config = dict(
    n_kv_head=2,
    norm_eps=1e-05,
    positions='learned',
    qk_norm=False,
    attn_scale=0.177,
    bias='all',
    parallel_block=False,
    lr_mult_down=2.0,
    schedule='wsd',
    decay_fraction=0.252,
    seq_len=256,
    doc_mask=True,
)
Each number is 128 + 24 x the weight over its row's rms, rounded and kept within 0 to 255. Layers, rows and columns count from 0. Numbers have three digits each. The size before them is the row's rms in percent of the matrix's.

# layer 5 MLP down (transposed), 256x64, rms 0.683, rows 245-255, columns 0-63
111:158144114156087101126117123131088134121117139117153156165129074141173156151179125119093113147154151120152169135098128111081124110137125128092142118125134105108152120151129122111171160126120084
086:095115157105104115148149089122118120167095098135106137119130096141121128157125117116164125196117131098152183125140130095149130131117148144138170138167141167124129117105159078148093116117142133
082:132147115123146124128128138109131163110157149139190116150132092131091137088140110105124144125103125142176138115153090110140147088131156140134141125072134147171149133149167135115163178116143093
111:140117155138097170118117144113117130145151083140154142158152113114106190127110121113135138141109148113121113164155111163130115186107133085162145123154094130100087084130115113164120133152141118
097:134103094128153107115107165085134102114120101097127142125150123090137118189135131122113149100148131144124145161112096135068157164118106141107168133112136149144111132115087144115154077162125118
102:132163110141144116111148128101139122094125127152131098145131164144157164124128136154120145108130132118135126117195088162111099128162099133120197104127128100151117105121138117110164080173129155
097:136097135115101124133121107083111125143149114104122106131112141136132157110081091150099085163118136141137146140186124137105083128174150134120154111110157107100098092121107138090121099109085143
104:125134126146158157194126133057127136108106151093156138137096117122149166138176151129148085098152119131102111102126127129137113123116170133122084144097130126132096119154136134167109156116131123
094:127119143102099139086103122134108162130127134103145079072117126117112106096142111125105146111067148158131157130128105138082161103158144122112109109138143115155183101108109134155130129093141147
105:139140148161127108153157146193136104115174162154125126154143138176130140138143118108137130125142148115138127152135140135129129091105127158110128164140162131163160152104162144157107153141178180
087:128122107128130142123122144085122143150153167119113121158085100144125082173108150116115109124122089128122152129131140102093171127160091101129186082148133152144101122113116153123175127137098105
# layer 5 MLP up, 256x64, rms 0.341, rows 246-255, columns 0-63
091:129158090119154082167164131137127111077134169162159152158107163105148125152125121128168143121121105107115163125130140111158125133173133118128106103131132169161125144131148122175116153091140109
090:151163117161097151151126103124116110121156146100150139128121142094143126111166148111157097179135110117159146097130142128167127111105187145143116091118186114128136126102163116165117144152124097
105:151086169112156109129102115162127121133123137146157167103095125139125103094126150146136127188121153161123129115102161146139136116121120118130147151143125167136162125131185154171153089108119088
088:137107141117142124129126195122136157158138182160135110140098135116150129139128127115133172138131106104112163102140105183105116102141144106185114151137151126111152090130115155149112138104170097
105:124082133155116120090173096133124114122156107130122124177092125075118126093075162127147124093111145124084137124113149129105149142107121109140088111135153124172128152110119152116103133112131087
104:122129116131145151162116123127110151137116118087076136140144083130094120170136195123088101122098167120118116156133087114140122140084109139182110154110134136152158122154125137110107121127118155
104:082109138154092126135148125119146130158131172149119130119124108126154137124098126100165103154137098127137161106146121142149060136106137090143146180120101158148106146146115152129121127185089131
102:139117139126146134136163116125115141120144114114157100110119162137150136132172158070143110130169128150055155148152125129153163116152119130157117101113102149117080154134136184137162108114133119
129:128154132129106137166158151170097068121154145170137112128119147152122117168109109090126098156085144181128121135100162155162140127117125182129108117137124135095139136126130102127095137117151135
091:120139110118094117127168132153131144124080107111123118116149184127137108120171136095158093155161151118125148149143112130171076104090135131130100112116166123119134159134106123116113082143168156